Weights of a small transformer language model: width 192, 3 heads of 64.
Each number is 500 + 40 x the weight over the matrix's rms, rounded and kept within 0 to 999. Layers, rows and columns count from 0. Numbers have three digits each.

# down: layer 5 MLP down (transposed), 768x192, rms 0.285, rows 336-371, columns 0-191
# up: layer 5 MLP up, 768x192, rms 0.286, rows 337-372, columns 0-191
down336:480527491531469497541521520496563523480541525450504518446495532519505454575473461535541480483438523490495544490473476484477512455518553459507508513494472511515485535500510527543555510503517496453536519517525451476499481507457518507479451491471486501449546468514458489507403557540506519469509471425450509460513506507583551456496567510470500418563465483521534588502522500421496533467452406543471522476478520498478535526536500529479579584594536609530540537518462474529523477475468537489483510500527452542497507478482469550499467503449443481575481483479477562496543471578499462520
up337:539506507531512425524511471479532501524499499492459450438483550475437500491498484568477454396495452459465352565453549521401529490480494537444540550555549507519442464468517464546420458570462434478496522540511496539508490439500472508519433499427465498472515478539470518519496467481524448459521552605502530392529442524509560469443474496544494525516519503453554442487513538541532518473461561542521506576544527565523493479517470491548485540610546515464434467490489495509434397455495565529529506482540459471486528446577513551571508493541466533528483508489499470475471509494472569505
down337:441471491531532468495486464539464482473554468580460395490531478513499480460568463527512469555504455491500453475477566468470576537510510496527498536458511516529449522533509482522537491488497423549464464597481552511409626568485514445419497558466583561466514529530508501506541513537514490579430464477489506444453438542524532562443475469441540501550493449536534444525516463442486431554520435521459467480519487470492548509477557504523499485545449478513448460512539482509466608429578490513481510433568489498485486510510514451447490569458579498400586552510530490429552535481479401488
up338:454394498484491521487503513507592460563493466536502529464487470409458509490573529427479490511509496473521532501531490539558544491542551494544573479542451528545535551493491525492563534431535564499489519507494555486435548485467491428449466485531477526484522516433466478506505487505413557539496513548514543514548459483543492485526503449510457441477473550505489515493498492444510523481510572533523531428454483568517453544567544515484553550520458505497507484460470473542441502457459471411477530463545446427562532549433446462477463500443540498444454516498540500477438470460550466539
down338:507519422497489552488441506504414542541545459485471478478487439481521462531472499556502487512539502517559496508491508507480459475483594457498555412479490524409495462479537499552444481487466478501517512466505445510563511555497513595501481552453432451488564415509472540488431564524552478481524587470524503529440422546429474493471473472528435480490446515481506542569468510443462510524519497571500524500500545523530530450451499512551428504526521524504462522622503523436513487475450485501384485463447542582476478592534544472475521526495495460517436536468455484482449402492438527511
up339:518561519481454543539547450493521474453513515498500559595534595550483513496501511452471545542480493513489481439478529471487501464557498468426512516483458473566462515511507481516441536541455547467463595512500498498468497565534503514477506427441423515521551429542531503498469557446467415477554429585467511465535554484484523558559429462512513430509625440504470427475506525451536488463534456474484578503466516475489509448552485533485508444538522521478512480468457556494510550524558426511535471461459507542503447490535479483544551482505408562513470518492485445489505547510462503395
down339:487497469454469458532524520412508478562521394491523534487445487517411524496523488513547532507505515532494491497448483523523555503447513458506515513489509403438474534535475497538482536477577507522544474555505484523505511620475481482493470511508454490511518561557527555600533490495528502504504472448489507468536512507461547471507501472513515495509486481465514501536507550522537420374554451529528494540549528544478485517464513528469497534488526559455539517545520525456507506490426488403527553502572519497399424493453492480482537450499453472485550586484528502522520454489547546519
up340:536541524529546535547508508507501488436541456429501521478521484472449449458444498546508475455487519506453465462484501497518519512489460542495498477550467461507512563485506425552454519493503486481462519458492510517486544470490544532423511500495511505547488444548531410524557455430460588521507540524492473440439538434453483496503486518467515479466497569470490490421496594506470522502420446495514499558535523493537519460484522501526483524517573478426528532472528462497526462488561481561517532528542511471555553441458509511495440471458501455549468542477461538498533479550472457478
down340:499464519432461533501522497580525493515544514564457532514519570584494549448512512425453521448509552508512454469548586493490499496522532429483509451494490539461506495500497569514454490474462523489494537412517494524525382529506537470530470448533557506509522502474462515509510510539538553485534458498498503436494504563565504481343495544474490453530477424534413498603512447518536453477495512527499429477501481483504539525483495521560516478491502560512482503482486517446477493516447531449458420532505548500414481502520496551459500431500478550520519524538476439519475482460481518512
up341:487552516487475525480541523478550540486464444424521504488520504526486476519427491517478535445472497519536509518446490503519467524469518548429526487512565565493460556501467468481472554555509414466550498494437499480487514432457449564489555514460492528526443494518501550436546518511499554522503524567480508517492592512552511445457432516476425449499472452531587496565499474555507480565434458489522552469495532503545455425516484572498559502469511504520495498404500444472489539564532504522452500531455462491455544508452486488477534535536501494461479582466484418499553431451518476506
down341:517512532431381414568459499488485562515502520544541493445466428536457436459423513480447515483470472534457491530515517481498448526419548499487530453491491494535470442536501441506503534508596514472515497505398490493448558560434595427524586484516580510531500473467533597549506526590460506567559459501485469574449482501531433536431544484489535524542560491476488486533514502460602490445538430533492442609492518536520526497486437508491443477515469462541511515486530506499560512466554522503465459379550455509529514539462421510545467468531516558463555483448511527578540508522508507505
up342:504482529523446546507556472522506572506525480496495570490512449547509497448486472489446448456492511537464520509518470494482452494500408543519522485561529528464408526512529471489506513530429497485562550554542514459408457479479493470482483482569516522500500451457429490516534482474496488514463421502551529463489497542478531475560510492530418492511555491462453532421529512523446514533592522549525495492476477528507578437537464578551459539499536515447487494518508437521450497492517499524537434472492538524496425504544459533489475520498517545486526579599495503492580459457487493486
down342:437518446458556520509510468507480560568534496493536429461428535439518496491535512539466521494479460523474507500546487488506500467502582457597513445484568571447527477513409532575500476469395428465462451441523479462526522451501510436471575410529495549479441470493532526528454535495495493483512520474465498547493469533520428599459481550384560545549485497528541459547535552482530528612436504464478481508507493505511543450502487476493562471476544471554486433447496436511518488500563506493457485468515504509497560476519524449492511522540570539512418498506554493478517544484490547507
up343:464562468568499479469500401479441467533426496493512521495442489444428475496540531481574477535532450533473481481436496500476499471541539446430481545499467468536612593484502501499485558519536518497503511528486498450531523434541495489497515524394480509437511532495486502503448477453502460496513498522450487466472498566508493540555555509487554403552505524539507500499486487563489472468503546484551473517476522507524568504533553519520429491535483436491488518461573503519557444485475570508468466480461528547502494529545450499488548466517549419491491574521487503506616525494522514505
down343:587484541462445472484485550467539553499513508528474437457450491503525577528523496518493483420496477493489552563514561549482495546506464515500588518498559416524512516542446521482499508468533538534469500584473478493482530580473506452465559420565457548549460505548473485487481550524482442525514523492511517494568507518490512526495540549420481517544495487376484485490520505488505480450492474466481484532554464525505534470488492520511510473552474521474499454468520466446514451505496498500486492528474488476503486428534543500479471486497497478459489455471461491438531480457527545505
up344:513508486537507461506511509496509570541483545534444509474486513499580505472544526470482509532528582497532470534476516494494493488467582561459513482495466458491520523479573517504426523499526502533544498475482474452449494523475483485459498526486514512494516504414520544462475477528466520454519451472496490530449533511477443471446543525576431502485522444539488517466460485517516529457490501512582486451480502542485497525520485436476480493464479479523450507537508570495551435511452520488475482569547490505486573506483545436495535506512462479526490481530505514563508479457532526470
down344:525528487508533519520526582489475496492531459520495481539456531469493533526388486523494496490537514445486528472499574571508514550490477476567440471467498470467482553518480456435498471519545458557514495520473540517577423501544479478528545516522492518521536489563533567509485535460578529545456427508540473508500495454529477538551422501499562468444500393493479488495502528493524455522480555537451563488482451518482475445505453545463511508438484432571486493516495526525418495468505473537553517446541518527491464482498495547482461481518508462502492495452476504513477449489512554519
up345:506513501530445543499488507538573519445486460523501497437508508513548528527513481505476503520536480533453484597519487444595499469510558547531543457479511483501489482532527426460489534448516486459480510464515518433512485553463474504501503531513473389459512452541480508505463506485549491553561546445524526461490492471463556489520485471526458497491544444443499531497517480580556570591483417437554540459489504510491490552452519534547451443552469529510521561517493519459491559498458470532478499499528479509518496483554482508484540500537483490488381501505522493481455524523446475564
down345:462493518493486556546500529463479433482491505491484508512451459458528528506485403524423501536533487537518526513481550481460524499472510501481549572421461547497513515562420537579460546497554500499437445475469506503544515529537498410445554489522525500551551508555474525497404461518485559516469546536446530473493458577503496534483539580486550481471500411586452543466488536486510464479494392459506532510502513483540422384522526537522546563520446483459482420519494558481467484515532495438509511532529473511546497543510519512563520435481412450516511506495471465506491479523539441548
up346:511546522566530420566533521459550562545509483406491516506532467514450489467489462485539484554504517506484468491525514462477486364574527434477578472516488544526516464454466474472474476517472511428486440544469522483525525468533534510484513481446467532424497453535417519484456501495447544425532492485466442487541471515446472494534491503566522528470478511486557490507500555531510505483555557488525502559482525507501461485488541474495513461499539519521413495549489494487525611567497461445479483515442539651522494515448512502512497451501451533494427415565510480471555524469468526510
down346:468552493572472549525483431444421524512512469488501467474539550585580503454534470483486403472454423466570620551506426529541501477463446612524449465501537481465453548563479481557497489438526502438479429532485540485541419453519443394591486391493516449504578515528464476429513533505521514450561469493503534599475549528501446478526536482440490424464524485451492513515427447463509484541510493532500485503407463471516538383513572558518534474506522523432479517545513508445488460518461518632500455513405530458479460510494482470527489502477521481475508473518483600531475499520540518510
up347:529477497485505438499425532506522537427553510496547519484495564526479536551508537520523421510506504428611434535582403410542459454470529564502532489507441536487517495471524507482567483579546556544482523501502487509537457519497546532568424447481456478525472482487480450562481488500438509479496502476517579490519560498497508519529459451586514559440542458491504520576600559553419485548522497524436488508428409481473512496503530468436469493476522456471514563520571530458455565539512442558576518465585534480498548466477534467473513460527534525397554455513527496516522477554468418497
down347:529474540435492499490485483563552416491509469481522545460492453489558520482461545492592511463462528547502533502482460477454565472535442549455554492484492499490466470380556430545485473457579494512472483580577474534539553545427508451445496514487517498451523445417529477491519547427464537530451541581560474496605405460485444476499506532397493432492483507516504517583490478530576463504545467505487464474496485547525555465552473501536526440532558507487486432503459499516600559536520466530478572498548494492427538511595430406496537511458518522505454520468439516478481512554485453586
up348:559463543525487470538521553546502593464451441564551484511524492487499430499474468525487520491594483441523497450450540485584477472464535498549593552543522525473496568484454441524529497494615495481567486521548496574524586469521469488471492502494552508554528503527526491618476533493458449501438521502572462477587495434434489510477508541449492425456526508499519479497492547502474482491443452552453449470529448513527436514468474466506554507488493528434510553389458375508454529420470474571531502400536582548548476514455524435446532555511506465495492475575512530501479390488489574500
down348:493544481469563487521473472452543489567464482510497500519470547514556567478540463521561431521512417516482547517492427482536599475550455498521479496554481410528492550464489464589528552429606498487491457533506511492520538503598490477512477439485506534471544440472488540550510467485521497498460440444487554554417462542480522468514478417428423466450426594441515566457523560537608502490510530442532526467518485488522500465545518533504498547505513494493513473585539531521580511474538485466511527517477520447503458470523465539396534491458437475476537598397534494512520421572437439475
up349:445503538500518487510503531511431553482520490511467392529488524478566488457469496475433462514524540471493512491567424557531458498455428473488475490465500431519457520483501450534506567516479505485527489478473527482481514513481528524489525491385507476544530532458522524470514448452525472439569505527449506451502496461489555450447431523474508575473514483498588556511466501516540458456452523510566467504559478510448509546538501520526523430513483486596518532542501520484516516530444468535531552567554584578499476415518539444521498548445499474505504473515481410498457495562524553552
down349:531521491450507430472490500541519486461512498537476536490460569544507475500521468474494466583489485450599540529455536463452474467459462500516596470463568498417516540472467544447518423463483531477470488501487492516525430475611557505450431507504467505472484453516534450542475559435499538469526531558486472498521487417500453529568458502460466522536448453512548487530524522484508477540488451481518500548514495571506523505481592599527571575470488527587457449482407522504527523538478564497566456478508483526527570532504511522502510551478533436520429546516446504522518525523484434509
up350:507445501563531446449498500510451518429492534483499554493550507454493493571485528529369564499450450527505515572552519486446495451527490485486497464525539466507469563455515519463444558570565538484496508520526450555544502486445475482488500450512428540527476514523545514506481470459405561474410496569433556492461561571473434541535461506521453543438465467511479478500513501464476543470447507519514511478486544510522495501510517514517530477482473486491513521540525527473519468508533520490540407534463515484543535498539538489568501463489451458507447516541514476495510525475505486522
down350:544557508542568488458476490520567495517503555451526494487551505529489467499474423494510506493501563435516544455419565490492533456564537490507540489496567493507484480520433536483442497474508462489523501480460438452523527474495429475509507540529503499492437544519520570539521508501495550506509444453506549461519501486578506467490494515501510478520465491401485517467478474494475370475502459510492497472509449549433552485492541494510506487481493519472537477479521489483554477512528467464455436505506461496543501435501500470482469520574616461462467554438513528555571469470466504519
up351:496459471515466530491561487520491519513465498485521520474480505470452561473489575489495461446540549521431505533477533493533472481475445471466462441488501523539539452528394487489444470511504480515522533495527531479477513556513534484461522479487523444454555540563619540500505482455527562516522534504437465462582523454498535486508468517489549458433505553489490450535535531524466456544554508529506498538518545459477529458499477489487469519526431570553479539461494470493459406446522499450502524530499432502516530482508517485441478438490513505501427484542536525582520529485572520413
down351:562528563497468508524522510489525540446491563482544444465493524549495481552539512531474469500409490481495557481575540524537565443515504517513474511531562420494525466490436537506536489469493578501474416518498533518517510482550561488554527523506441536516476500534510543462461516495510498538521466495519494488440470477505522549523494499546508572529549509533520507475514489466499515488446489537513519466462505474525472522489528565560545457435528448508471568542515494504522520450569526455518528498513586504512515520524492506506496471519461470465521512438479501379436486528425476483
up352:465515449503485456518525403503495508514448528511500513486515481507462575414563507480511472471509494469538511498522477410459535478474425574470485528468503477471494491522501467489470472512473573532488494588491629486553499505548491504486552576486502529517524552550493464508498452530498509474508525523543521560513507502427507572509546495524387428470521514501521494438495431523394477507498377484475486447487530422396502480504423559477562503474500488545530531479490442524563537517554464439514483529524517531456469552510515526509515470501518500445490481541568413530503469456509530575
down352:480480478482571513466477530494503522543461510480477517594464473500501520492492530565481543517417526592545540561524435558554467550544473477489576523525549515524394491477496542504463432455505496514534556504536508474493505507455510551486507461481462500574477497571513489508508603517499466497521502452494537488467482556466469505471469538491509476459537527506508573482518477525517403465459494489473474498501514572576540517475562460539472446517451532550479574495476462456484512391410511475435533549520518445434547415600494560516483524546496521554475485549498487499477546467575502464
up353:438523505453504559557503495511425492519437561543490409507513582469517502524527544553520439516547487462474481505509480515514542437468532566527487481553486495478462570458528505504532409486507549530529512460538522561464494448379492562471514505530513470470443450526434494581502367497485447537497559518507532534457527522448524462474459501554531530501571543500475494502481570545516485474481500528464562492530501533457474531514450445486498460530470514500497509528463558499446477482528513488487517539539461477564483461495507518459486593521492459473510496476438509563493476485553493480
down353:526566483535551542506562498506427497540592483493580484405528466542574578445478577425508536573487510552507556536511528527475489475507505517537486501452531453476584498505461503540456528544462518480500481473501537415512475449528509441546517490514466527439513512470507480533459534537573488490507529445532465506501547516524495544469462568491501505526522495516451491534534528505484500524512483415552447511454488475502550461426583548528523509511508509487496493530456571525508499524500525496480526500475486602535419496468511503544450506505474512460534540474495477449509521491499545451
up354:536467477543599502563453513457555489545535509499491549471485510427515486513537471440443471527477489434517510536551499420535498522526510536477532484519532516470445487458590452513502506490399517458441490452466516463501456426519544495534488492447531567480545491508452513541471535456484501413496503555483479598487536561464536476568497528506548501453468475442460499572461528541485568539566536450543497544462514553522471547445496531517454525497494521464488504554518489487533561492495509483516517531494495548509531465495534504543467501512523528467547433524474456466509525442477488538
down354:547527450481456523546527471455489515513566519495537466460510472590452464507534490491502543513440419512509499448474455475448524505451451503440544520476522523471434440577447554502501482504589538471460411594512551443534519552513464534450569465457530495483521540533481481529460477490492529459502489454527557532500476472555583461446435583464497512435429509544511482437465505481467499468483486507537435471511505506533470485499560525453527510580518543563502495507487398483427554559491486460563452524419540522472438562477462441414523517546447498505544558538564508469480464554532445508
up355:466509520457485459514497541532496536469451414452485508522443530536485509447506447473538511513589568434479480535526500527539501450479486504496515487533501537509499505465530494565499445495409533488425560492520524478492531497505528534474479499507483508525402543514493521450577469536507539401573456511472555494519464518467476480558476518457578443479533535488509481518425547482435443423533495492475471552505604532519545493462560530514506463555503549564570517542485482559452486482511519471491520521480489464429558579503513474470490486469510546476483526501480492554469535486508538485
down355:496525500463452395504501487569543497565499538543459496482460493492460567559501495562500490471540452557507506505454548448558510521472426510569589433523513512470558503491539439472565550484547466504488576492430567500489512493500497536455507498517557522495477465529512515510493530564461484528536443530539499518449496451454542520505499480529487429549391507494511488540507476517485445559502482483511557490484512427477462512514510514509489565513557468457466491458414515484526465481422452555436507435498518495507467443528555465474466514564575516481518547485510504522477510480441465446
up356:527497525517434481530426440456498524521481480425506466447557496491469509554567493481543520446446463436432541505557551481540471443511524554485448449491511462523561510521509525551510517445442494529514514505536560419585495511504534473518550398530486477494481492475490492538528462494556594487595479506540478492547485573434506600447579563528387503526515477471441533516503498511518520552511522425460478538446479518521548455463567552555499521423476483526523429493500486495523512481512501471540498379505523508466496474529550541454407472461524522544456500550532509405556579428403464531
down356:494478455527501531530488554491491552535510405538513467482510470501547504546489516540569457502504445552534471538418527465518518511501460531598495428382498524502529556529483500418479474545469577454453578461472511506524475489473495523494525513581489465499491480496491457485525633570412497512505454476499459428442429434488495450456487464560539488433511522492504466514519534505455531541519459473477578539492453526526463493449480504432495447554530486570511489511554599529529476426472519606446566469483533521496478499507599494486392525400467545473481534563510461505467517476553505495
up357:545542485497476473550436417506600453525431507496567381535515473507470556503553427504584472506491481523529527486425525466506470561465531516468467545458455458507432524443597479510454487447458474464474477470519469497442455547488518494455529486493464536524510583578423536545518418573497483427449474506458493483490459515488558501532463563537515520502500489497458552503447561437505515521484499484532542468558591494534535554520445485459464507454546486486482545505477481494502480494467534513530559485505484472509525453545457537550486473534450510503611449510499472476467515490531519393
down357:571547491456523452517488541561462525528456580503536506500512444536536456509492466488490453533501486490523524578476525521560552453529456556467470520491538503526509525513544468503553543498479535478551534561575583493448509507490486541560481541468510512470545447431567473459467541457516588487507391522516560475487463477556495493494451492506491538572549464429534454513496498519432515481452480529480535451508515595494538527534417446455528533461460479471576475492521551517478470501430518537470490429436498486494507545524454500508541544509535511508492472551562514504478443516516512544
up358:575500561575469479506492511518547524540533483507486489490505467507399483501489467519595537545400494463483525535426507516396428547501471523430509501458486449510528526477467521543463502505547407472485543439472399512468495518539544486514465491552408512508441464531492468480522499453538554549423484539467470512482548451525505492556492549567525476479473475552492532538502515500473534512446502515503526501457537449472456496498493506538546564486483447525543475504512511451546519533516503480563498462480487492466500522506427477531569465520514522519573512480498608487497550457506519455
down358:457524500526468488440506494472473509505596483512494495533451501478515471544455537548439552531417437483509522462511509474450544482548492466490449507478513458535513512506521565492452498462541490495495492482519491515535507448515428541505441566497492478503535525536499497547525463526409427497447525431446473521474436560530541545491480533477553451498505488482413536510572552463519482556521512393498451450463440460507470532499504482520488515552428579562526505535539450543473510475502501529562484546453484440551497473611460387456496490544488513487457436540538498474530500484542450463
up359:527489550490521527461475497517480487458482470488453485489536541478475514444546510505512481534527429537524472508455473475550433457567531528467400491540512496556485550471498532496512530519563486419529577493505531536521535468470513506461497496478539541474459491528520564510528509550518552534596572473517443482469487449518514531507498487496468481476521501460522407502559469489489433525498518432505429440535504495479468471482484440498423452479548519450449473532526559484482451505539533460459561543477503553471536499480582547480464505516523507457561508603510449574553568489461478487
down359:496512504483460526551515565497515567486513506506570544448531477455496478479460477361540525584498555521519512511534432508446503509449543434564468465473486549472490487500558520538527508476469514477446514489531533506569501498505453492505444567484526491508470498517436477574487537470571570539491487449531433538496474491502594567460430551554539426517381483473504486533534526459480539553555415460555530550466494422508528481516433486399542459513502552509465497532477508495482474533506519438499448504466496517571491484453545498471551481461481524501469542513430441507518553470436460493
up360:476444559524527485460542523546439516441485487488468526456477445461441493494570498491554499534523519466472509440504547454526523428533487478427444506498506589521536491531505463519493486494541528542551542567517531501481451492529471428479548463539446484471506550444518471558530478463496490440489562447515535428393425473486435479495485501592522451562495459453456415466473496435475532506463518500437436523477475532530536530525471493502534445420461447516522472495480495450484523494534515503523521416436503553488530552525492523464480509506499470485563467528458509587467488467490522467
down360:422507509525429517473527526470488530537485437464519499511474494534526500495481456529468470515490495536461457498509562535491438535484410479504491490485519431523529540534458479499408464456575529517456508463535554517477487515410476482476443520473521531532486524473587455494541457509500525460548441494531443547560478468464506461450486496519477466480584478501503508536500493468459471498564441471466431509496525491455513538568463528569494594539582494474475558511571537495501459464489501440502476565542492478478472555452493501628502519403506575535601515468557545500494493498476480519
up361:488418565484520524454450511477449463462525466527551492535483509447480501477480546498530488464483505545548441509487573479486418537474462470533477474512509504559567560489499475540495497527534505456459531571520546509593474570426445530469521450464558455494430584471557552405497514491470516489552470484549473441461457509547567475533454515539476501456534544492493481479518480442455474506456553516467511502500499441492481592454460519485542464485432479482499529517488505475489473490542591483537574536526485568441455464416425486465517540540434489569532423521450519439503520514475524490
down361:428581448556448534509508561492534506488489542552394498521421567538541588480456473491500496507446489477441484503532587575449547561493448503583452460495518499456434539453533478534467524502472493456525525501516450539590478449583469533514547524492552501516457442497514460575500491449474556522486493542513528516467561525562479472475500488545477481518486535468455416568498507398543471469513445489528460487503486492410474441486458493498478456490448514477523501457487477534518482553566519530547591544574481410499507552481508531500529513498549480519503521481530463567493507442487462497
up362:496532523523460529561472529515533458552486438541504523466557453461501493460476567491498494490462529464424509440495558466483499458503539430541522545539493465507611569456497587497512531519538544512436473454494464482428470506491509480473546566480531489466537497562445452522485459486531482564514482482545446394497495492482531438476587436396510521566441522418518485464515560506484535501543454483507497536462464520515503513459493504490532475581520471537525442495451437451429415528538536514532526489451433561495389494534505538487521508475524512454514501491479447469565464535583499492
down362:487488534554436474512457438530566494466476489475520521493488495519456482502512462512533509508521465492466543535520513469542487485511459498426434544488462434575509457473499443459518471453507527472437538486523576511490463512514500524517496487515491555487470466468529564463442557503463502515446504504589499549501532521515528524511427426473552544528535452532442604489522507531464462497523521544399513498559530534514475551533530487538515441498552532468480493497527483518532499493397487520444462493514534439524537487442462509443464446486491465487521509496536528528531513485512528456
up363:462557506521491513463470471500498496511511577464512484557483553646421515467499445494482555429418453531446556482425514431533520466462495488488498491468517543520459479518516525497489492480528542522571538512463516439462506456477481580505439536525501505487475515477482444611572470505554476495507510418453528450498521547505498587497540564502479532514485524529428463529430511507509427500462470490425438474496404465467416541529481439470500520594584519590500490576469454439569528526434533495535484510501500494567479446556513488485495522504467444447509596530501490492525550552500486480
down363:466484521488485475461479503493447479469530485482454539486475524459461580553548470487563471645523605471542496464528511412488471502506595444516442524541517567480518600457484542586568516510482463480477459459531505458492482459513502517536555535464561487462450458584492479525494428553454549567500463531413517441457519452476552513501531479528541506513476509504602505510474507441453496508427492538468439472538572595545507464540537561495516402502440535556512504528556553527521519497504501439498432496458530517486571502546457433496575439506485552507517565485520487571571434475437508483
up364:513492487473475527475559475510509501542554453554461498481512568519486555443489538496555542470554473497552479504491505496524516435482548520567456520493527525483537515434522463505489477479499474518502545509497482522543539449477492485455478493522514503564440579497469503519512513472532515461483470500487541438567541500497478557533497517525536545453498474550465513467455474495472500466599512524484537488544535521548544473477525437488446453487505535434463510500594532497473538462516482483557469533481504465481476513556508484550540420516478498467525392496492557556497532471516511559
down364:575506496602515503522535511429459481479525427580483475516566554523529470520472507533483490537509531528543541415521492507513494493490529510511520481499502439538519499487499538499499511465530547487524476578396513530486470545535463439529495508521495560460587419517522475449466512487522493454487502521565459482472506533501518474540475491495449457495457477470482475436490479514509512475543467529567526521482444470448474445500468515362565486550490557455545488511522525487499486527488516501476452505490530499549535553472571519544469541474544505497491534461488475465478514492480571509
up365:484478605498430447515476587504473503499492548565482482513562531550503536515501501522451523503447443507523482497531474505550468520426443484554509533461469481456497505507476561502539505493473470505530529607512418554511492571475542534506528483487474481542538527431502472476522462503493545532447520476497513550519460502497496546483524588511471488469430523443514494473517509591530538466526470526439472456509518487507534516489569498551460520524512489410504425470556540564502501516475546574450512491513442510448532550500501484470537471459487462497437513536460497535509423509522535512
down365:475465426455410485500556513506528521498540451574489549457489513519544376516484485519566443475572586542489503562494488542528470532506482509533460504451493514549469493440520510517469451495484490545471541503510519492567440529490517487498459463546506518484576544551540433555499491544532546577511524506534525462444509490510423523440435490483511454552489554511478487526500544483507506488470513524522508541546535531511557542551464458502504528421512506494520469497475472449489469539508436496454535495529585526429478520423482605461495518489492530500495509508551480497474471500509476507
up366:457515446526538497517458483494542514529514493461464492510490491532513486428453502567483499528494476505498492511554501458541488552490447519471496553473507544475439494458515494456483487578537512399463525474523521513533475482480518429513520556429518454531480505476540559485465543478501472487519495580494440485482516513536461515468487529470534525476509540505549526497588501539476535486506579568551568515490501552384494533473517466505585437526476445507548494568499464445470511502454533580521550493517456502476407444564467532471462519525530541513534464509453539447524530515528475512
down366:510513459482482491478470465529509484550511513527556443540497493533531485517513512448513501491520520536544535532464529455475509479428474488503509536459535404492487460575446496523480528444545461479489498494511513521525577468514474442489562476453619628528488498466453455568429476535483471510475484569541519567514480477510531493519476554555493431482507432488487402538582496530584517481540441489456503468553539456508513511431489609500557537473511498513487530512481487517497435457458492482515511494545490497513534433495490522522516513421506552479426471489558481549480489473479480520
up367:463499493512510498442488476428464494449475459462492558551557440437479497434545478456485547579541469476488495478566437470548550513506499533437436508520497504498510583457535460502550475528574551500477458498464474445573514531555537527447465415571506535505528505524439489408518516536489514550532520420433516442465489498499565550448555482438493405503560543492474494583498557445484470489554536453486510521459491455408513533464414474486590532425508531493514519504535495508503516532512532443466462431550519496514532483501543561578543530490560476482524502523526481476517491498522488534
down367:497516477470534492540503497497508445483549543562505551578516514498485539566517488485445518463498545546514505482453404543430502458527522503551500464477562512490500474383519470515516513503515462493531492520521524493532555570454481498492471571420403462543545561462594447516475554533512560553483528476556456438502442488549546504470531526497547540526392542534442420511511599499522514532466503376540496522511497562508425506493454500538457491476471537480454479542524420427515460457488517531500460452500459504487478562493515509480511505542504596528515539518458481503415481549467490496
up368:454438524575537513565506520525488476526524539469520533422443520548506504442501507446585522497537524486472541483533484510439519499517455491507401494421484478559483528501493521530462481453535439502543518461549490473545501479463535468520430549468404444460445572515475488490504569559547532488566520493482535529467482496431532508523515485517517459391510560584479545497547503533533470498456473524484525522476412486499434546464561552557477508559482496533517553511499560539546495551478505527469468402431446466473524499518521430466455471487558542482500474511538562474578514457427517461
down368:481566578494521467566540465485518456484455517528464472507527535488518450495491469526504507497502489511503522472476571506500460505491450432461502472523500356504509482544504441478496517539523544486499468543424489522513505528519474461490493541498514562541560435442467460502544525519537474505496528459558518550471529448556489548443482550561525522484517507516555565416551503496468504507548447425441560496527541502515536471487531526455512513551481561507445487499464482485511519536532468442531549446578468553518478442496518519545517549431501518513459482457454477519571514555520446473
up369:479461429535581512512428510461491494489556412419509490569545475513497418532534447461432574490441502486557447515518451476529485495486539529508442477473448506527438490484522498505425529469491555513531464579447493569519533510492554525519467508479476477531562576496440443481542485495483495480526531456464578541441617508470498505512488505513542488421477470515435498507420554507448458458526473497474485561472544556466529503436470551435454437498504530454515499528455495473434615521539497517497504507515468564500500564586533502493574528531494451557487459528412495475495533593499527486
down369:519501488440506561634496517533557556469495512435466425417451517458521550594522502466530527550488445536495475432571507521469475531487504493501497557501511572478465479578383428568543514439509530470450614571497511558520484519474547436511551418496486527444529505460529534450487497518478481551459491522431489512510537494471503505499528436508565475452485512427543430445518483621539473439460571505513508427504485493508505457464506523539493422524475494458548448494561442526488495506518443476539490575533530517525477536384554429377429444530483450521544455530538494505509445531512492472
up370:525501566425464453558495547493492435547480560510535472478529524498483605507482486474545511431430532519538492448472462526510518544513543469544413485532495570539470463498449447531550485501471597473482410537581491438596521508427487542443389550495504509552515541480522420481499522535491483594435494494537559589434560472448615466567471508477473491514492588490495472529535548512564491454443550467489478488523448470515501508553480576499523571445532475502496501532464528516424529526517516480503456461480497509502491487443515498452559533548436490550512526518473485452487424571504551559
down370:485496514537462528438512527548509554527530571561512491495473478546476471455575558488427512492544456481554431543490490473507500542483526438514439489470511415502559525583437480487425586467549545528530436470502518487475545464490510484450490451535439521485497560548499518502584498460458485469466535491413506525497509463483554466452513545509556482466477412431465490448564498500460523477450508491468461564434491437549527525501625487523475455513506564503517494410535480481449486508518498486520509532521419538506527480512483487533466511507426515455550499549446474539455570460482603520
up371:483491521448436545526527413479522544533428484487570457424506495537471516532452551453482537456461463408488508558504485523494458533548552528555463498544495483478472479524473533492443484511446547466523489440580522540486614616382493542555580533476547488508499491458503494547552584525479508532516590475492468520461490581464449493458463512547547536466526476471483519487492511538517499515559468514487507540518510499500491524477488449492415515557481585537567488569478522463525507473474547544593572466469574563519468505448505445527524514499493494453434526551411486506546408515498490516
down371:566448521433489524516477528485474515565537476518485481470491444486576478498551494466522539481488538408518480487467465555525461531574502490547497451465497578518464505460494516554442514537450482463492482551596546437584487561512433504446585484493498479418452490527529561487512514587559514539468527485522445486494523465540476480459554544487450510497437506499624525561546548468505451538428469452516510537582453547469512448484477473522559492509479495475562490424526525527540400474464489460543540473472551547479516518488412540479515465485471554477506491504443523514538509441488420507
up372:461522476533477474471488491527463549508498529506511417420507461527527545486473503445514472511541515468588541392477547481525462554565537541504509457511464536466467552522495529505505421512460532503477497429515563516483519505465455492538593524494513462517493511581536514478500448508519468542499492489538490576564521508492457524530550556462484534461487516431536510517499542539555451457478512493500518478573498478472546484479514444508549557469497561435489477525405516423553516542511599467607518473522527465473503447508517453503575495541456542490443502499520481479537507435527503549